Weights of a small GPT-style language model, trained from scratch on English Wikipedia.
Training: a variant of SOAP for these matrices, 135M tokens, 5653 steps.
Each number is 128 + 32 x the weight over the matrix's rms, rounded and kept within 0 to 255. Layers, rows and columns count from 0. Numbers have three digits each.

# q: layer 5 attention query, 256x256, rms 0.118, rows 191-255, columns 224-255
# k: layer 5 attention key, 256x256, rms 0.122, rows 191-255, columns 224-255
# v: layer 5 attention value, 256x256, rms 0.149, rows 128-242, columns 224-255
# o: layer 5 attention output (transposed), 256x256, rms 0.254, rows 128-242, columns 224-255
q191:122106144145157082112124123119129125102142143159127112138098078157171138170157170126092169146084
k191:132124124151130133151153139109175096158098126184123091137098087114088152079127114147189097040119
v128:165164140131114020100121135098180147124121161129135138136139114117093171060162147109086125126226
o128:120126077134136107163113106108122128066140152156128099114125134116072182115170149163090117163167
v129:096152212106145062083159149095069184140136171082161177071103168161049119172135130135094105180195
o129:088211142050172074084140139157063069146173161131150145107153139114102133089074158182102125097164
v130:123064126152149144122120101117110189132158219100144177163153140147088036122086115093148140029138
o130:143098143195161137134125147133106078119097164109128144177191145077096078145100073155120088138065
v131:190118198137122104108138221118124110156127134107145127117080133128070105164156119122147159160154
o131:125152105137137132137154147062116212131075095123127134069049147130054106093116103174131078144117
v132:042164140090057132107147158115103136163141078116109189086081190113138132121124105117086135121171
o132:089102094156086112118090120106189101117116140114102138113150121183086136114144101141075130156084
v133:070116220113128172061166143125087073098141113182169139159133143179167143164140192205093143098168
o133:109174152153148127125203136146144127134174124175108141133185152178046183144129135091145090076163
v134:090082163195116086172173201151126043109148098200121150111106104110068091164122097161190132147138
o134:136154114146129121142162139068116099095185050162178155105143145174079105141146084115152121140077
v135:132152168184082170180113142125148088074129151127128117164124059129162095110168103148119108107126
o135:056123176122120114175121109134156146156119084117113122096094155158184135056127188148112126115148
v136:163122094125169161074161144170109128171098167152169148151179149068130130120206180159189144090140
o136:137121146148084131100168157142143135104148096187109137123176168077109123106177143193184096108138
v137:211138143125123117091161108057099164111178180190150100100126154132230153091114187045161121130153
o137:146175157081055135108131147125128118141116066177133108114150126098199184119148185106180105174083
v138:174161093139033066168098183173114072154076140150093129106085150159083157144076110140091160092096
o138:161117110167057093083132110114191155089073117199067143088073139165101184211100135155089148153142
v139:153118185119086110063150164058125141173115148215105118144099214176101150107049170124103091159139
o139:153147172139082082112111155120179138156149190155082099130167096138074102087097162146198134100134
v140:079095155167138177181120149119148179147149107156150108179154107072109121195107095171136145053074
o140:107117108101178098190116099124219130087154113150153106173083127145150112161136103154099149111102
v141:165164151127160115115095113156056093061115086166124154123128169130191097145139101153083139137120
o141:101124121149102063101153129252099129109128066175113142129080129184103070079115114127131146105140
v142:120087156104095108150176150132123118173116151108119134128137124121118116119155094197091161114127
o142:123189171144121209126173084138114095187101101113170088104141185120065092117118141094126096135157
v143:138065121158137102086169142154114148199114065174088138161194160123110145101153121063077161122136
o143:134106119112097161124107165150100141121141123178103137130184101203100110063128103131086150216166
v144:137252135147097118138097138158175036078133188141124093113095157053088224089178138151125111136111
o144:149187134138130117125149120107183118110059154127184176114080136141126211179168087126189118094141
v145:075144099070101104114169165117089131137133095102082088190143153183067128117166112141144097096153
o145:137127148125090204160119147072073136183104081145137124120153152144084104127132146164152121134172
v146:157081097106124148176161113146075182199148212140103092182121128132097092188106084080089128147183
o146:150065136138142137133124158165160102174183192116129089132104119110074090148092127136073145173162
v147:190133136200121170125133225150131098135155120121093113169159157171136146170081174133114091084129
o147:137133053165089100172147141136112111131175172136110133092126123143136089145098190162118106133120
v148:067141166092136145177181109132116110131148195093178101113154151108055149105163169144186164129159
o148:133143141108110127123163131100128106096156120082219101159108155126139171091160114162116097136186
v149:191115077138113123122181189198158111163056146090167186124121103130048172194154126178108152124198
o149:127124132121066134085154083146136125081146143083131143106146161088147139124114135178134120145153
v150:145181155112113093113142165166176101117084136087151115082134144082166113097149156105162115182233
o150:110196160104071108142134203104151173128149142111171091098189115136184111113113127173147053182169
v151:171147138077071140113094106165149052078151137008066063119121138148205215114166063170111120121079
o151:113145171116144175095124143205109154135096049063136134170067125197176123113060111147083158104172
v152:109149184085054082162042138141142035135125196126152146110108049119171204099091143117078134103108
o152:127090116057107116119082085129166073120045117128125183017154152164176123098133107122100189058110
v153:168165116136059126076118139148161126062127175080162120114161115132218117060165104112135140184072
o153:101150126185111152124095104159093141093082152111101117140077159119167124091176091143130102096103
v154:171144096174046141130132119168145163125130101026206128060119155192150120112132126190119100148173
o154:126155162130174151124102147122144135153184045117121180141148177170132185124090137143144110153106
v155:110190198088143091109107074119111142151124118118167136110117081220089163073150153138164132159104
o155:141088132101165177153100156105154107131163171105183164147100152124152136201131132148101133142116
v156:134099087153153160133130048128133133086048132069104119116130100111149145153141156164079147099134
o156:112157162151073117086140127110082140068123144096079133120157108125134166132128103161133094188129
v157:068199152123117080107147183148136219126173148063133088112078156169146078064153123161066150190144
o157:078122106153128109137087143161204163120196170119136082122132188104159145110118146096115079120126
v158:146070105133084129211094158103169079110182198132076150095156115170172124112079074122178154128115
o158:098106146156096122087090126178151089117197064180125129162114103138106151076121114177154090133168
v159:180136049121124146038109146123138148163133097089177122114089200149155157150183125121146171157171
o159:137148130169072130091107152159145129105155163085149101120106101093160142147156116080127032126173
v160:069144103100104092109113090124151167131144181155220088117121168150131099145081119113139101074120
o160:131139146142096143151091143131158136076126179152123085132126159127153120186130106085147107112090
v161:196078079177092162179078152133145122156124137192088176154138097175148131159184168130129138100123
o161:140117116168125106129079116163168142168132119176135136137087070115168139111057136110129162090169
v162:186163156168170207144184103105029105135110136084134115146172081196116114197101093109164150158106
o162:072150123138216118098139169182104099149152096115103129083120086127134096082088112090134218107118
v163:138049100187156115177152096135091138088127086143120147132160158149105085129127173141130085128140
o163:103139163103127139133107114174131109138169142123098161159119106136121187166089194131123107137132
v164:050160077100085120121134117158099082121163114145103134104087113098146193101104137080120162140170
o164:139118052143072108118127068127096160133079120064145145126092139133128136147132116093092147128121
v165:121056111060193109140135114204063106144157087129174090070123111095128158152127120149119087079126
o165:184101104088153083145152118137142151127195115094142066132105107121136130130134138102126147058160
v166:169110118151071165080113149153095193129087099115169113174173063126133113115176191123170149116159
o166:114187130118124113135156079113100161114091138119098093124146126099147141181098135135151154154123
v167:091168182144127151122102085177081092066102084108162060123130099168173197143149136107101114122112
o167:123189124088168146139116103123141076093094072107152059116147127160177140097135124153151137095132
v168:191153147115107116148086184122118173165119117125120154122172162044123116126155065132126135149160
o168:101154111191121103084133103126131171127121071165092100094138180148140114139157115141113132139177
v169:145108019152073132127106176174175120184069111158150170099116117142093117155072096084112169129096
o169:104047059208152099129111095146189155151101110132137157113122114108131056119050188054151183101129
v170:187062107144204140129157081123092141190135161144122144168142146104177094227075213095096038113191
o170:123123150095144113115135136165112115163171134119062119091187135111138106166123140125123079113122
v171:111111120119121120154160126150086141221106132085106126128166164122097147155152167150147125125145
o171:105126140069115120131160100105131161057133143172104160085112142063198072138094139118064120144143
v172:128169173100134118169151130113160162142109166131144125097110138044114115120154110139142137144129
o172:074149081166126179112128176102154165106120150129102097125196140109101073112195152098131086132169
v173:161108135108209119114145093166193155114134089136120149127166146156169100138126140103086112089161
o173:135141116102148098103088130109149114141102144091038117179127149062147106182154111143139114157139
v174:149108115170139122069097040115219158140114113155114129152170101170204181167111163054095109107088
o174:148139112097127193117094162136183129133098147140102136130164068149114093134128152117131138182109
v175:146110109123172126159172128134123139168135095203078122128154056158139068116146123132142153162124
o175:147149125125139098191131145104116181166165109157162150057113101117129171168186160124105085178064
v176:126155137203158104084073128103173104104060144127168170152149126000233176130134120091113088104098
o176:117142108161133139112144174116155183065099138116171096109134165131133107108117118163073101117114
v177:112115209128107212153186166082099100165159157123136072117134139120099107189113104157126189129161
o177:113137116125134082111157076080120084124145123126130083126085098149122177121142140183129091087124
v178:134164167134120112134079079127211089167151085148201159149145136133148106127159147085144076145172
o178:192084140230095133110064117092152152110056130185137118156155168138175157106164155083151099119129
v179:178096124143129125144172102070150124157115130198157136217121120117119058129132157116125113123155
o179:220094107171099062184134138095152143145103158149124131148147097187144143171141108108141080119114
v180:187176049192122089124101168072103157156138119108098110113107130108134147129130119131104112147092
o180:136138116135121115110090127089141140168132110105092152119153152144171117086067143112112089170124
v181:116156183146107162170163129098154101103126136166156115179143087122144110172060114133144112091143
o181:143165148157131128103118144067134166098123115115152110162174114128105119108126155123132136138174
v182:184183134114122131193141141111061167040100061120188114086084129089115195124187133154106173140090
o182:085200177131142075124164131120161144053112094100184082124114191105135101213129100171131175102122
v183:159104082185132126140064179145090099102103078132102128096141133157127116104152108129143064168123
o183:098144078134158155075057115198148141112122095108137171117113068066092095132148133162126115104115
v184:139153111078115158106140141092171139096127125144104095109112164144133157102171162106176096159149
o184:060172119075114086103118103112133137129136159147174078139126165085171063087176136036173117136090
v185:189131105120169100143167110139145161169118135137203111133139195122105110138145113157130109137159
o185:165091120152106147091076134174127181175184124172162093148144151161159136116104112129103129101151
v186:121142147129136153234146072122127131189115144153096111141100155189136126143046097162158145101036
o186:095145144142157159201149148131226177201140094150138116139120120168111144127028101181129111079108
v187:125150114147116129133078111136155112140127113070156145032117161150166161075080121169117198137104
o187:168150108099148150136129107118183131108128116075131230148103125165171128115156133157075162158086
v188:072113083176125163195123095208082107097108020122089100094130112090135097136136204132104076122107
o188:135144128113121085091051073126091141095118172118035144143131040138122125057208124080135122050137
v189:141087146126085162163099105200151104218149133145123094151112040122158124098090152054133132113057
o189:134095128188133185149122111053153132192138102163112079069165151118204120072120130108147153089118
v190:131142066087106080107156130084125107072086115102095108102130143136125135106129087115095157109139
o190:111124098123133045104167097109140109086121105082110098112081147182126163107154194123082166138158
v191:170152183152110142095124149114116125144102091136130128124164089146138064172120144181144046180140
o191:148155197109121078110123158163094161109165151146105134129118104120144103142069148101151081122093
q192:116140125099199107140116126150104131080127148127155110093204134172117116097155114137110136163136
k192:117096177156155078142130106104116123181128132179138148131097100133101154116133159080151096101146
q193:145113092104119183130098147092104144152106084144142095084092152125120114079101147140103159117196
k193:160131130156108147151065120104098104104139119127131156160133154130146132108090150106143135081082
q194:178168186171155088146159094166123100163146111102114123053100158088086148210107168169113100170160
k194:124136130162138150087133168115141175132134129070139190185107142103144133131137088111123098113165
q195:144117108071143128103111128113137137136158082117122127156125076136097157108139100118095135101114
k195:082144126162116145135131107140141144133155160126184143108086191139124140117101139168168138142121
q196:148115097117146109168137151148130098161156118154160190115120082108096166103125109155139076102116
k196:148159134114155174137097149153126126180101116144137090145099115137138115139159118123152108148121
q197:118123105116142117175176105180093140087181135107102093167096151111142098161132132126111147152120
k197:125154144140106093140107159180108144110138142125133111112104127092100134127129127151153100106083
q198:137169156136092176126158151143125079138087193074053135144133147129134111213134062179121119146147
k198:108094115141112176160177108142135166160192172137118091133173130121079185121115134109046089103164
q199:058134166096153117138172098137117084100119131168094131138117152150138100136189082153169113142150
k199:079129114128180131134072144160117135126097095139124130137155140127115121108151145121137118150126
q200:097085147142133116138129100127148139113124123106123144128168076118159110178145132123142119141103
k200:169073083153166132092097069136138146099155127162143118135113118121172095126084107123184083089082
q201:147116117087109123102150134156106137113116154083149075131147163140157149161142120147124144157125
k201:173144128184134122113138163057119151120152132125063132137190095111142135131092136085133060168145
q202:152160199152124107155136190150090098137187143124103092147096119135110134151111070091191069076091
k202:145160130127141162146109108117091181092070128109066103139121123140114082143140149179136187093147
q203:144125105145129135140103142068075105094148143130097167133126124154121127164188172077168128041089
k203:128127140070087156179094122170145127149128157106165113102137154135129205125108122052131119170121
q204:118197130107133158171097132197118178143143103129143165139121140139100105098134111118122081156155
k204:158111135190118129124144163161135186136113116178168105154115168140085124070140096089136117143080
q205:105167125070110100135120133097142140079131103167160139129092098122137115075152131145198137079053
k205:163153121117051153080157105104175153094114114135246116109128143153151142165076117154077171084126
q206:089157119107102111130135187108165094127092135192174089117162184131122137080120128150088160156114
k206:119178138148117099142117155154163143146125143149132124162094138150034106108127129154115154094132
q207:132121111111097157111108158167122156128144126155115068187183097162125137099132105117065142135104
k207:101131128162120106116109097166059150101155104146166060070159089136085110124124089140097127148127
q208:140117124185127114136090144158151106125095190175139165125092091162094160173125144130119149146124
k208:146122099169064152128141147147087121173087133159181137177138140141088142107166099113136155140175
q209:110125091168163093101117122094150119123112194100114105116135044147129099173150123137160151184152
k209:114169139174161150098158110082126158137082113152114133150112122167116127192071077114091165121140
q210:179116129141118159117154124099138108133125086164099072124175116115135147125128074107144164100099
k210:191101165129102106145130135091136148176097147083099092123100139148129082128132155155111146131106
q211:082142162054102138109124125088121199135155128096107162087133128136194110133148091084136150156146
k211:105058109124175074138102133173161102122123128123125120126165093107123090138105050071096148132120
q212:109119142134136154164146087070058153142070105136158121105137141111169164151150106201202137127085
k212:134107101139126125142181118123102141128088121091123102097116158150093180124087136169080103098155
q213:132130133150104103126104128148133155109091186073071130105131126182186117202119095103145074135104
k213:144100103126130137153148095122162185135127133101127180041108113102057137112162086137136136125125
q214:102174166062123126123099156238119120099189131115148117088122144128131109118109137163106089123146
k214:119117210141087128137174165151154104096081143116112109160176161087106101148098136097117140138154
q215:140099173138116157101128109137198118138141120138141134156100145140178144166094138115161143121128
k215:083150070128080123114146108170147126100112121091103180169113133116089108213053147113118156084134
q216:157200109134125105171121137144130191150082162099140109142174135146149143103141139139097116124128
k216:162174118095143138113133099121146139108168157138149110156091128118109170082131161136152088119066
q217:120160136147156133151153114153141144099105136095180109112108187150152145166148171112150138137141
k217:131135109128116139076123119174158131148166126152137135121107156152140107142152108184111126138135
q218:165103100116112108082053113170139079145137146123164168089149153127116178090166138135126091166186
k218:161118142071107127128157124134092157110161193125118139095134067171098086137144142119152090150114
q219:139127092176118120109131164132133102144154115150138147153115116124156154123099139197130083159131
k219:126134116145139174104195105150110101083130125142134112106150109108143106120108147204121123115114
q220:167102182118064142100149126108082134106138098104177146115167160102104153127156144139167147164192
k220:124126175112137194160129136125102101175115146129150083134155137157176150164188168148104113146134
q221:161123128166173138150163144075118051144124109140146081170128094137100136133152146129091096130124
k221:157147153125125107130197200137034142131133158146072094137173138102104111141087145153128097122156
q222:128183131023137096130144119136141121135114092138078059083117139155118161123145115167151125154131
k222:183089108133176099152155134181158125160119120187120145086080107175133142080118050164097098110069
q223:104140132117119114124110118154099110060138149065124097144110138165124145121101125099135106180094
k223:187148095094152167153121120165106167154108124210102042113141226151090135136150112144151173090148
q224:113094114125166117105105085118138129113170120118068084100135079086131104134107134140094110111162
k224:163113119123137095139143097151153157127120166150151135156151130154139144092123106127147129143141
q225:107150098123099181094099140129118190176101128127169160168120115138145055156114076150178109121136
k225:144086162107180090148113120104118101132112125154090113133123138087181106166103161167161122124149
q226:133093130121140124121081154113097139136173115120133116090135121179096148077132188148142101134181
k226:167149119089172159106169065100156097088132124146179125171114150096147130119116093102088181151100
q227:126166100137115158081153133135146108119066101098147117145069123150089140129140116130069149125116
k227:113123147133075110149111119118089140134176069130162128154117082144153131101078149079157127116061
q228:200180117159147115152217115166094140075117083140173113157100132129124205135104104159161102098096
k228:116081130136150134081122125123151163107105125106126119119116160140109148103183112189095168125151
q229:104149138136145119147170107103119184123162097140130121117143119155118160131108118149093137101134
k229:130157166128148135152074100136107178102165168129131137114139152094119140104135127111140142108188
q230:069155141101130143085104117136098088108122125119138160106155075128178118080154157145119120195123
k230:101128129134204136150109141134132167125163104131168134145088125166095094111122145042098139069102
q231:118104107122124128131098131131147133150118164155099096191119120181135131160136121112100119184180
k231:101127126111132148140161137160113100122093130141115155160204097133160127146119108122085141144093
q232:120146108115143075107164119168149139147101074085131147078173084137132138141166132126139157098110
k232:082167108100121150127185171109124146103130170157150135169164119126140115130177161146145150081182
q233:103092111147167154173096152138155076059139151179092100151132112140126080129170098072084065127084
k233:135165133136146119113126119112145108107092065047087098090136166134132147157109071139119122136125
q234:198103158165113126141189169149099098184126151169122115129113068157110169124140074116066143087105
k234:090090151187099155041142136172109111166125124113088167160139155119088128130053175100110122157142
q235:110133140167181195123130143109109123171115132115102137167115119113133117160131078094106145112121
k235:095094147126147163136114093172155141119089124124050110178137145125135079112119098139111115092165
q236:091101108128139113132107097138080135150137147122137158175101105151109128095129074183017132162154
k236:112093137171111104127092122175121093105130113114094153161127123122094094124129122135096089134101
q237:107087148186149123137126114178113130104107131123178099144114108123090154132095180120122118083082
k237:087134107129122146107154108140177101112142124152121113126132135127191141114155131100126091136135
q238:142057114121160132125182075183123177122119102120125051114104100168143092156208088085186158098158
k238:096120133119087104137083116098134174142189143075080088099080114095195143109155157112087177113099
q239:136180137156174144113146048163149143156157214146162113124127137144113110072114139077159198195120
k239:159157079154098143097169155144146124103149113194081108105152119145105126115133145183087129139145
q240:158130101182167106140080151087101136070134148107172104145144115115146157110145115158145111108136
k240:139110126127081133166130126224125163141185092120137114094179119149105098154077130089194103111119
q241:145149135133144144103073154095150084088150130202122077147104126104148195139103125116147096116114
k241:122141152102120096159095101134109196100092144097184142126148087121110167172171165170138131165142
q242:121109140131113104084115134153098122139163136126086146090170101190137086104049177057150174134181
k242:145160119120120124098105162138095110070136103154094105108166099109161162105148132136120139159073
q243:136156162078060096131110136173067197155194160159150142142152113147205167140107105127116096146104
k243:166105135157175075105131097146137121114158138055169135115137160123110149121105110125135084117169
q244:096113181108176180101125100099145119167123129169120082118186137102122131166099127092155126102123
k244:075207146148112146131187205125186160120121175134121139163136133132157112133117083113091086102191
q245:149137130134120057146179077169153114080067070124092189132111172124149084117126136117107144160148
k245:085183117123163155153071126069204117105130101111115140091150134138070123143162127089089070070126
q246:148150129140118144169102134157108076137056105125159105126163112126121104092118134091154125116119
k246:144150109173103114109100147129147113163096155181122175142120109139171110132082149093139133131191
q247:104086099128155122058083076143149128079154124118165082150150147139126097142109137108073128125118
k247:073074089163111136145146134120112185057162125111123154155079087117095127112115154094155134115164
q248:149115089150137136055124110092174124140111078107119153130138160102163086101144136105121085160069
k248:128070199122108170180138123165169130111132129135100138125111153113137100217135133152106146116145
q249:134134131096131121105117170159192098150128179116156131094133210087125155146117152139114154165155
k249:135097145113127117161112168199182084196141167200176149122161172069095096146111119108153074131107
q250:098075110116187133139104106133138160113171058125044104147118142130145123173108094107133086097120
k250:155089156128209198130098144142111146150122059068133133112095124118121125179095117097098120149127
q251:071192138145166111096150101112161133171188095104170151111077144148163097110110166105136147170132
k251:124111136122146135111104135136153125105083108101117131166134189088132183122154169109107146106101
q252:107127114133106099134149128132104141109165218143110091180167169096131157133120058204069083107149
k252:144083142099177095130110151142107153091134117129077095101122176126111152128166113192157084114142
q253:145138154106074092138112189136141153095109160162078069122097103135108165136114126117111157118069
k253:120101123096086135067195008124162135132127090141146151177132111085121163137163137079118076114182
q254:134144119130223196172079132077115131107156131179098104107071091168173099078091136116093152137127
k254:138091168164093110136158146159122119136137100126141143162093119112149152194126124137113143159130
q255:134155119105071132084096116154149162160129133141159111086122093140083132120151136093132179102166
k255:137202179131118184128074139174124104077099151118151126102121156094091117091144130205122168170102
v192:134183119166128096118144119104152141097185175113175148124187118173112151140154157158083134124113
o192:093118068040137141162101140122111092131173128126077111147085083136146073138075156124144167140101
v193:093090074158101129153135147106142117143120110141132089141129134108105136154106137136117104104147
o193:130156128105126193116129109110140159126114116117165152104113082109078118146159105156130118113130
v194:148159129164152142146188158168163135155128130161137127157174111097135124119141116106096129070167
o194:123082137096094175109127149108160104156131124133129142181118100195138150148123130152107089131105
v195:125150158123166101124153206116137114145081104109102129168024082128100177120087140133134132178226
o195:067146128047173163145174107094118171125127140105167166127063138103104146058118147127099105139139
v196:123154157024127077126143200146153125085144144147158110106063155076123136165130143146125045129150
o196:113133071162118125096092110108080119125159124144190145135233190122145129130167207095154117140162
v197:130157083116098109134153154136111147150172143137202089136131165123118132125096118077180125086140
o197:160148125164127074104119128148154121176128147076149090100122085120103075104116071148175081084147
v198:145087106116118150158155116162118123126157138126102127147149098157121131142126114128081120122100
o198:127116099127114087115185114147088092165076095094108095154094086119122095106157154172125154144178
v199:138161141135106171142158148114131128144106119156183119144200129126132130107151118096107133060164
o199:121098123154106149177127117158169131137244094152118045184134112133159098075146079166114097115109
v200:125111115149142100086089123111168077147121130111105096088121117108163131106132143126149158131158
o200:164189153155143163099115145107108137159149146051143105085180164091123078119084132119200089107159
v201:144136139123060137072125095085071114186124131075189118098148123084111096177122159095135156121132
o201:100115129123169097113125123109077202072128137126125048188113145072087127132087168125099110130148
v202:176097190140160173112138186153127186229120109199118150129119175122153169175094172170158101171147
o202:121178143115116158199124134106091098051066137107165094108055148108100178139181119161150058125122
v203:155126193114121092112168108116152150120060169142101158126122161097116134157135133155145159168200
o203:126178130092091103131074154170157179132118140075083091130077136152108148103153148156126141155115
v204:102101136146106073099098143134174154143078133106144143141148132102151139158148104182148104153159
o204:134184161138092193065155092133143086060128194109210114138103116119124141139147172117090142226177
v205:120141109117108077139068093131117168081137123098144093124116136157093131103105120124130104081090
o205:169115117149139117083133132162055124116095118147113227120094136125135176135129117074096160156079
v206:171131111160106123152082134225194115131063126108108119169064138144102112153154083117120172149103
o206:126066135141097140092116154106151171155041109143101135182132079106072164166138105179086097168133
v207:089072141172123121167136129122138176168095170142103140129147140118102084148042101084085142135155
o207:092130163095156141130177167142096153159102117112129129077101143099083073127154102150197074106047
v208:133175121121153152163134103139165097146146125177106150151120148145074128125118129135090096120097
o208:103082098176100132103129145106057151140122117065127134135159135189166133139188097172133064137123
v209:090122056120108139135151168145097109132165140179055138094096125169102147104107101112113107144066
o209:141129088078167128178088112145127133139132091171127218164141096097161092120168151124170132090097
v210:093128092157141114103127049126147175092157129139098142098189090157122124116085134212177150130114
o210:092156085135115143153078092080136097146056133143105084130118131132176089130159137081079184124154
v211:106081104124077092108077120129129126091062210095097113181073119138141138156079113121122077149158
o211:173121112118185111117115080117108085073138155123083178074129083091055133186153078123110123160154
v212:123086137163125117102149110094129148155134108159121096108170062141162148138169099116121113125115
o212:129141138121136142162110169105172161128079093139137115124095154106093090074172166163108143103150
v213:124144103173132133143112164108052176071133087111080113106161153167101133124153166162109110130166
o213:118119138095108145106176115125086124131136136167160107075093124054076095169129135147123154097158
v214:113148134127072123104110102199100118081112109172092124115161138106149163146100140072100108106101
o214:125129104146121147137099150157103149110132164135088138151114069135137097130132108158128180168136
v215:158118173065157177129141159130153111137140097100125120123164149156097108138113127140160128164161
o215:152178177124126113136092067182120157084071088107149153143090123103212161110121149128111104078095
v216:124155170121125098117162158101103153170150098096135125098091103123142104157112126103129108142119
o216:138144111107101121111132148158155096125117148088140115179135208114081138148103079153119097112147
v217:157108146179099142084139121083065118107104122087158194157122138097155127102123149140143115169111
o217:152158077126071108094198185094104112151093184120151118134066149104096180140197123127149085129121
v218:193101149110129094170118103125122115139156170121127131173116134173153131137109088137150117141150
o218:148127122111136125146158113142063168137135146116176144125072170133156116157121166142121093113155
v219:083155117083147130096130181113112130153138126128100124123094132099135098071162120116112116114102
o219:147132076131113129111119112132099135156125094190186206119131144116131114080123123150173152130122
v220:151115157169174114164116178172171070137141159137163154083177157136129127165185120105084151063138
o220:145114114123133173161156122126179117150122132214119122130160089208124151120093111094135155118151
v221:108100093117147165089124151109127123134157122184059121129166095125139089117116154124156117076138
o221:161151085140129157202105111135116079082150066153181164084130092045117088109129176085206081159105
v222:133132125113175129108117122093088086109065156132072157103098110136109119087130119108136171088116
o222:120154132121085130086160144072141122111116064123112114147161095075110127147085097088116145133069
v223:148136154121121138177116129109096133190139060112117142129139204107122092174166109124157141130121
o223:148113158157061120114182084106117119103144121096162149119194128117152121160182110173109209124155
v224:145101109115151162119166142132182152092151127131133107131161152158126143123091120134044126104102
o224:171107160126134130109150146129162122154107128138117115129109098154146089134110128057136069121106
v225:086086139143144117118129148048116102116152113102107123137133089119119073118144157155141140191128
o225:108087136124146090146085149111147144090093174100142166087120102067094118121170118157151114139131
v226:123093138126124107155114126152088109150094147168133154106139140141122149121167113093131145141175
o226:159179122097097088121127169195128176151089079147112122173170131062132192119131092140166080117102
v227:113148157116114113100095103157105152094168126125135126092137101146103108105142173125130093130101
o227:141159049157118152119088110145151090136078182094171138089111164149155151129142123167158111131143
v228:109117190092154117091175090125164115134138127119109125107093149123090133099106168154072093164119
o228:098169129154108101094169121170101115057148195105125099128109125129073117144168158083128131107187
v229:179210136150100134130139124133161170153182166120121071121110126156130150145093146134113140168175
o229:137148103100081061126140152136182164092150142124128127165152142144116160162105200073114136117164
v230:140133143142140119164140172064125176086134107149113155139150153144138144101116175116133110069105
o230:098165174096158122132162165092114097146154076133143124132109124153114127135094154045175136118111
v231:124161142130126160083154104144069141172146099123127103098157103131072113124148073148112152150148
o231:098206121085154128116159145111130090132147122142111115097121137113134100143130138124174120118137
v232:145171132183144096079099080161139054091114133136130104102105116126092147099111087181134138161112
o232:045084126136173144111104138148147154149092086068075100097084159117148133084123124097143162158122
v233:122180121132125078115122103116144103086099129121142177102104131154150137114124107136147143144118
o233:190059104164132099158165157159152147122161133126142137149098144155068131110131134160067106127130
v234:120139181118128144068084123194061090117102149154130136128076176112133138124129149148136197199151
o234:107172113148090139137131104143094151128051118110123123123136149106070156141132127153125167114107
v235:132123152106097117118159171128091111146206094137162113114109165092150137125136120146092182150154
o235:168146182053114079121179178125100109109107054109133169106141157099160112160162140114166155116156
v236:154125135149117140119145137134129101128127113152131131116160137119143129132156183121122102116183
o236:084123077161106164055094168112206147100124071071132145153111143069132153125130180123113088143135
v237:138107078130137119123112133125113088136142126142123077154113137129100151129105130111107130096147
o237:141156148109100106157091121161130153135105090105083122102193109071142124093132070122124066206125
v238:125123118080121123055155110109129145111179106124099104103052129155093138102128097189166145143119
o238:104129117186126127134159123061146094092116105085127126116106153082062126107108150186142128081133
v239:135132124178131136104126113129131126132107117160114128127108129123110076147131116162157175089145
o239:106127194172115116150149154075055106094159195111140080121170136101132150116080165115084121121134
v240:100125181180132102152136120134121095154099126091109103127140107103135166093136131147165097118108
o240:115128124139169147145186135085145117125148148147150124140173167137149158091151149150113131113142
v241:129150097136200054155083082075118118101095143138099134103165104197145133187130117132168113119143
o241:118148133115153137123097114122175189089133106099142028136149130146208116159106116112099131074135
v242:179105147175118130139088137097112180121102146143141113109166169130144114131155061129192101155136
o242:103174172062116154149120150119126172126114107107143160131130120098163143097100156130158100140140